python train.py --norm="rmsnorm" --rope_theta=10000.0 --init_std_up=0.0513 --init_std_down=0.0513 --lr_head=0.0125 --max_grad_norm=0.5 --warmup_steps=200 --final_lr_fraction=0.02 --max_seq_len=1024
Each number is 500 + 25 x the weight over its row's rms, rounded and kept within 0 to 999. Layers, rows and columns count from 0. Numbers have three digits each. The size before them is the row's rms in percent of the matrix's.

# layer 3 attention output (transposed), 256x256, rms 0.0445, rows 137-149, columns 0-255
096:505470501504478502478434549484496510510505507509519526496469464484482527535493501514530500513489475481519499527463463535512471464512493521493476507480513521519472510527496524518440485496487478445505477526509481484519478449522566546461500466491525512525489521487533460506529490553453515487497509526552485508532545505502509492488490497484510519520553515520522483527519494450516464495465520505496468489524500503491469545468488552490490502545476492484487449528530501512514491508493520486513540478525488528489490503475496540515534506500532504475519493458541483538503514497497480487485474500480500514499466545499491482534493477502548548507486487498527489510470474516507527529492544520464479516470541541571470481520437469535485497518519486490493501502481460517464512523516493
096:479467487508503489495497513486483513521502501531516482532510531523493486530472441482454478512496536541489477493503502521505505466462521457482471498505528507490511459498541475483498512530447502455520477428511526499505500558506513522508550459500523530491489455532526457509480490532502490471544513491536469506519544524520520497494564471506491479505516528466541484527486512493437511484449493481475504496524521500545525515463512532457474490525464491511469505535513516521443500502500488481466487477478546510484463505488495528525459439466496517525522525480489517484471531485507522510466527517541517519530497494507508439498486532481481538500487489515483507520511482519472457513522523544493460479471511460484514509518498514495492526503521504521488484492484460523503539498491513
101:492509494518516514546516511516475538483466534502483516461504528522464488503530501523495458462504519531484498529467492541511504525525506520515493457467516483465486483506515476487505470476556510534514480520515465482506503493481504497516426522524489522471556544489505550512488514533498477493516460523556516500529569497477511485473526477490492494503532491441479514467506530491502464480488521530542491500499472513501503480508499524467477468489523532527512528484478531480469471481539512492484537494517486523508530513453525476511495470514498512491465531485502489503472519510455457548566471487509499506503516456475474487490472497474504480495523508488559480536490475517486527447519491481506535491471505497564541475480458530504518501508499507519464522492478518500511456521468476
101:521516522506484476500474503559538504517495442482445498443530505468497447524460455528497511516503505550500513468458480486495475509485501543477526484467504496535471511572463463460514519498479505466528523499441475489507488483524504500497497508473514510490539505509473508480515482551524481518507468504467523485481529469517496494511505519511498487506499460481485515495502543510483463510527532518479528477494505552494483504453501507502452493556526487456487463502528528542504484457511550515506457458495490504493481518502467496481477543505502482511483512498475534490561540452486532530494469490542533539501492511495519502468476483503510492511507539485508528484518502512479524533493479514513465475492486569513456488531499512504513495478516530525485532481492492492475471519498507
090:469508508508468448465507533538561489469518486546497500523510541505498487509501455491524518485480501519493509497484491518514488470508481470497560485518489488509458516482498519493546485515507529508533490500494511475518552520513475462489515489487455515457487479491541469503443486514544488511549504516453496537555513514499510528510513504482454483476483484496532516494507516543513501460463528500491539502507498528513502520457535502471474488500535500536475487492511531512486532557518473528511503511486502501504506459514512488499490492474547458539573511477489492508524489513505476497505523506487517518476481477493472493433515522497514488490489461461522501532486509535475502505490555523509535511511468555559464482512457523504473497527486516483469515504464568507532481509512498
104:500524502504480513477552503500495474510472511501488511498504510530511493502520477465529464463519523494560503544486511479503496481458535528480548517480520475512464490501528484506541484486541486492504517527498473474487541517501528491497475506483545502479485454547521512501577481508473491475525520503491475557519551508502516491473482469517471446511529451499520496470485482540555534546503515537517490546498485531464504501459516466463495546494482496496492500486517521502467506495473508492442554438508474540481557522485476510509493541472520493444468484484508481520472489491498514541508533494488526497516503493542521489501483494556468507506489511497549491528544509497502527490548488481479474493524488526513479500476457508520467508516513507498507497495531482502521514500459493
091:486513521462549516509539496533504517444511486484504515486515525491503529487467473505501508507485541524487492475468482497475476507533494515496486466479502469509493504488504511454537509489477471524456474555512510544480511479461471510528504514510530503511444516502494517530552468529538490498501539484480469490473493479474505487499511534558461514513502479527448509509499497526516521515489486529545538509540510547482490528511495491481467573521519533449498504478519481472543467493526489470456509481490483502496538492515513516544488508476468500491550483467515516471496493513520518504471512426445465538509492478486468477505475488502502504473506492493531473509512489494490490506500484490529477519508540508474486527503515568533547458511499496467494504481486470526477516509568526
107:473536481509493482519489520501534541453499504524501489523546456495502498528486522478468530452497465497525519534515520491488538478491474486524495490517530504494506472558505478568519542533485518527514505493471502519490489508502526506498531468482475512478517506567510482531471518575492483492479523510457503479490445530486537533503535488501542487489503469494507492482487466509486509496453513514533453485538489527498475523497530441511453519520534498474505519528463516553503513519469484479502480477495491525492515502499539468539515513509492460469473512490523472498512516513521505544468487470477519503453460500515530520454503488460497500519487524454499505555507516513513540496516550506489497468475528502527481494537515473495486493502503510464445497462534488473512488520521530
092:510517487480440505453465516506501525491508477526486514505499469525460496498462493503482476535512461530493504463508507521485482565476508490518506489521469544506506480511512464484509555481459490556518496500537527531467544492519522503464526484493471523511457516505498541508494465527488443503480503461520474503516532522543496480481451504499499494504513549537517478499481421470502502518456511507514451500473505497479480492529513520509519487534478494510499461446515570481492453522478484500504474492530495519509465503495520556477491521497557498490505506507529521495502492549509483560454522504473458486513477509516514511495465528529474484541509488499509509473486497482529547508463533498498486535503483481515496502479509505506521551465521462488497490510515530518485505497495458
095:540483509504540473468511442520492477530484484532507519519491470507546473490500497503515531477508550486504509476508512524519517521502504512537500466527502578480515490571502526492518495447478522513453476492469482494488507501522498468513474482495519532496506514505478507538521472477491541501468514524512544488515456426528509484504528524541522515488502515484508476465500497467504529510522507537509513496506495496483554496500459520473508507489466482488507515455482491512517473518515485460528496490484467434509444510514465488534541548481519494483528484542523493459524502559488494506489510507504469475483487512469486518516481471525524494489544452509482485504511523497504496492493450531507507503523541526513526470544543514511508519477516509490484486513462485515443495480498568
089:502482515517502514505480510528481500453482469495493478514518518539570458477479508485490507491495477498518496483466518535490468456459482488516511519522481533480506464481487504467489480492485478482439460536515525511511480482509525507528520494496482495501511492490481501499561475509531499522497516510515492441520506533547527493483492497527532531494505504482492523499484501509471515469556529534560468461503547497495467436474525506472499520506522502482511488489539514559517507511487541517486496543478506536527535499492484553499438507553512549540478500492479487500516565473473485496520514502500494516507495478494499516546494473507499483471469512508534520494504502481479519488475524521494533507545483509497451552507518451459473502500518478441561466506523491510506500479503474
102:463492500437525528461479460533495480536520478467506458476494481520491546456466470503523437522491539539493490554509514549463478503524514508506512480522474510517511570499509509503525540506486495504482529444480489494487486503486527523476478505497487501492505478478519523504511476461507478547494498480531506476484468519509515509526510491491546510458506496499516456494533470469442493500522509479485510498520507522522506512505479504522493535509538494499499498503462446479513480516456455473497468500514474469465460519565440507538530475512477487504516515498526506514520526491467541506458486511505489493522482492504513457557461517468496478472496517515453488518457478504480502527499480510491513496485520508520473475476481505536548497498453508512515548478523502505539507476530506
099:525481512466471499469493481520500478496498515492510534523520494459515508513478481504505501486521456527525509475537494553473449504488478493457483485517488493465517496521452522520516442511503518561513481467475514460498480490454533505490485502527511474489535466490463500490460525512510480536474524517502506524548505485502523525506538477486537527526493506507526508519479502461483461476479503558498489519515532520490495512469521466483475516504483457473471522532455454512484502499551481459505472556497501452468511501502455476506467485486469474534449477486494505503535500509517479473505532548481470454519515527499476487481466492555500497467487507513481479456461499498495499492503491545524482474558479512473533456489522493472542515505493520537482473503469464496518465520478506
# layer 3 attention value, 256x256, rms 0.0358, rows 138-150, columns 0-255
098:523525515520483525462507504496492493453484464456511493501520497491452497520547503497530548507515539481511530494564516502512464530493504471470498499494483475507504477514514471540503487522498550500480491541534523521512505488489506509536487464456454486498492496481489538510524572509512505482489460523477510546473496503522499491534518509503479487512494529463514422482499461514485470551473505478514468502517449500512479550522486537527520521461552483531512482531544503514486499497473529499473495511521538500515510496520518496515503482495496510462493475476508483487530488479473452465499456520536542470524504516426522467448525495494520523504484490517515539491507495479523432519518481488468453499553469504499443498509506506503493511490512445508495506496492489500501510512506503
098:505500457533525497474500492519430469495437472437523470524551563528497487481510509525534535485514490488504486521515532550490508498514498509504509497494470505441512509496507476519478489530458521473472512478486497534516458507457505515494500481530553439509504494492487497515499465451512493503465498547489511472505521486514489491509520496535524534444467507477542516482524483541529511467528498520488501505517482497507507533518484499481484442457516485493489529515506563506509496520497512534516518572485464462464485514506482490541534471498502539510521495465521469481510499482501494473507507512513478507465512548507514501504521477485516464477517472471548491485520495534480564529478517486503474493457497485510532469506505498475525475483520516540489482468463493492489522515511483
094:517469461481513544510449449465526454494509473492481506535542499518475498479505469543466579498483494483482515499456480496501441476480523472522491494510507531470503520496522476517474540542587495472462531510483492496499494483463502540505498517465483511452514518480496479518514503502505508509493473474452513476511515510511507491515498545437512570528541468537484511491528514514478537508508508541534523549468508519460506523533531466477526499526484512539532496434495486523510450511510486530465541474486481522503480514474521530485498525501526479521507479507501492495501498491483508509491505480478479480478498466480486512491509559476524491485501496478490476484551477501530538517495520444473541498513484507506490523509520504516508506495508537463513485507509512514494510484503496
086:511510480498477457465486467494485505534464500510524481553499536450461507496469497494468490497567482498511518489523509481463501563520517467483478456454497478513461464507511519460521516495498472460511487493493507472489475471475542538526487482487468472472534488438502547528512494498504500517559500468517507503466507515489509480497510514468556509508461538505518442501543496503513527514466512539483531528486493509544529481512516465507497484459517469504486498498500490515532498515503554534509530534490497469487558523490530488523488503526473516519476453529549485508517497510498513501481506456490484525512488480485520552487492510495506489484521516480471487537523529506544496521467481442505482520570464488495530489533512502472495484496476515521501519474521545505508502503518508
104:499507438512517520500486472466483494498476532498501498508507525516479561513491476478457494478498514492507507512497504472495481488521531529484515513497465516532515514476535470481471522497466492509518498481530440500528513458481486497496534472501491477468545488468515528511510464468531526516492470522520509490486479476530537548509553537501511497468502536495537534474518485511514503514472525469510493505566500483490479475521452503488492541508465529485548440540538513519491485528483516512502482541478487524469532526538500480485500476484499511524517559497538515503497515516524520495509482489516518478488502513484492522451512483459501500469510472476497496480523540482486495502493503499555501523510502473483461467505456564491536458431521498478536419495525491489473529487529491
091:477495492483463494519478545491518522530511483514480520503492479493515485497507481517466543472519549485477523504499469471499461495522514501532489519481524501534545529517490495473500470496515508462511521519517473486475480467495523467467470450508486458454492498456481508515530468481484476503474500540538495456519458508524557511491478494486465511492519502481484493447511467503489493506519450451513508545514471491499510552520481517519516467530484482487500504523523511486525484544530495486481444516551514532510514491530490509446519492524490475475530517535503494534505527516533481504493512522524490518514493530492427512485516503509492493540546506529491462471505486479464498479450527496540480491488517501454550472495463522535535486521497551479540541496511541479522488501465538
109:559503467502518501500503502497472487532447500481514455476473496453479528495497520474491463490485536532477495523506461485486517474476509515468487501515526557507489461525501529504464470461539504475522512522513496502490485509492527556484486499461512504497537533514510510453493516544549463491495456509454470460530504512489579536517497506465502479516471542518491474460479488502486542517489504542489518528516478497475479508522523517502467484526508496529513503464521508504545481535471496476535547511485479495507465520480570484455521515497476551508515448518517543496537488484498512496491472518476501515501531493487490474486506528515499511487512528522549486553492548467539505525494498464489495501505479485530489488480477506491498495469470499544497502514475491476445520521535493
094:489462538516500479446464530509549496501551492554537446514537509485502478455525525458484484510489520514518511452480478508537499484492524499482549511512555460480513520478465468497485513453480535471514517533481457510505504504519463499544545476486493523500518524466509526508481522444484496490504505469531499541488490508516479496484481468511517465487510443503515510508442509491490474462483509496501516488516539467498509479478506476491522496469519489529486483502506559462494506491518465512453491508458517532487462519497490494480521484540547534519527518490457509499476490495456543476456510491501523496498506491461507515478524486478515520508520517484525511503467527502516445525516504520528463489499481493507472491477470467491502491437519478505487505495448510502524481545471461
096:474453530432507564529489468575499520478522482472459532504503483520442450482455498471489495514495460513500529482459477533483525489465505523540482512503479478505558541494491540466487458506493477490521500486454538453506505471512515478477456491505475506487505484518464529502527474503498503480484478498517561460516495514512512565514482519464502478516515471508514506532458509493503522497531489475511475459455492532541498496506497512462513476543486506496486511464479537474489495470508502490527497468475525482504551501464515488492513490496505487474518525480497494517481495491530453501501509492498487509496475484504488469499479499522511551512447506495481500487519508532480488482524522461529502477525488475497492534498507471533486484528494497486468545542476497516489568517467508
091:511551506508479511473515510517519543513482469490476539476547539451518494505525491494488539541497519523490522473500459488494465477521531564524482522531519512502496503507478516504469498497505480488478479515524535513447545507500457532521501502506528487483501496486475522518546489498526524495495503454548536491514486469501471540534506498512487492470482480513491480498515500522500504508440486481525507502495535491478524489508510534484473496531462554479461486505486463503513542540512530504489509530494520490496483459490451505555509470451507523482490474523541502481512518517505516488504487463513507541413539549536496488495508493501513484490497516487485511522485534490467523514519476460487520520509540514491479518517548468591490488508543510514464462457487489473482515504508493
101:532497576491478494476505510517501502495537531476496518452514503444543464458494475543469489506516468503489486493483523557505509504511516478490462525502501480514520531513496494522518529503514482522498489489474513497529481506488466476526435484493482501511520539546516508489476521505497495452527532480454474519505469513546490492502485523508480508496524472499508497490481447506508506518532498488462442489544472511499499484500528489515534498546504513482506488553500543492489487512491522479471527481510530496554443488497496484509446506497533495532499517481446521490447475523546526491505529516474550480529492508540508506509453507469537505528484530506513527506473473505501447497478572539539518483523500478463494493518534465516496498525478522495488504514489536483486464533528491
100:516486541531518478519511518494432441501514511467488517533502466490506506505498471509513533527483496466496498516490497528430481518475461478505491485500555499476475544521479493490479503535525521544477507504470546521491487447516487493527491579502528461512485519525462526492504489532484524503529479526495525498508521512518511552481513474471482458474500522527541475500518532488501523477502519517498545511501496491522468460500513507525503535491464493489492485455501511479467546490483481528523508516502480491503512518502518505532522457480482507539493517460514483489491546506550510506532490574504502509500531501477454512495486524516497515542467475488485466498502514457488476477492526530510550457522487495478499538524498477482469511564530464523466504534518498521528474541519494
094:467497514458497538518458501509540531476547473454517502472507558522499459498521533477510483494497497482470550467538528476494530504511476499495496497555504495491488516477499513522490474525488481440489471491511516510521512485501504513506482490509558535512556480527515484495502514494494526462510557448515526460521511479528490445505495475534484504452525500525503478545517515495510490544479466495525457456501508511491481521514508542553485457465471480519503474488503528539493501504473499527483486493492507510511503505491482523496505514498514496501496527522488450520540477526477515519498495492468473500477473508546482485518466482526498504484512449498497469486511513493485521501513539478493484518439480551483519564526530484528518454508500497504492545478433466465455482488504476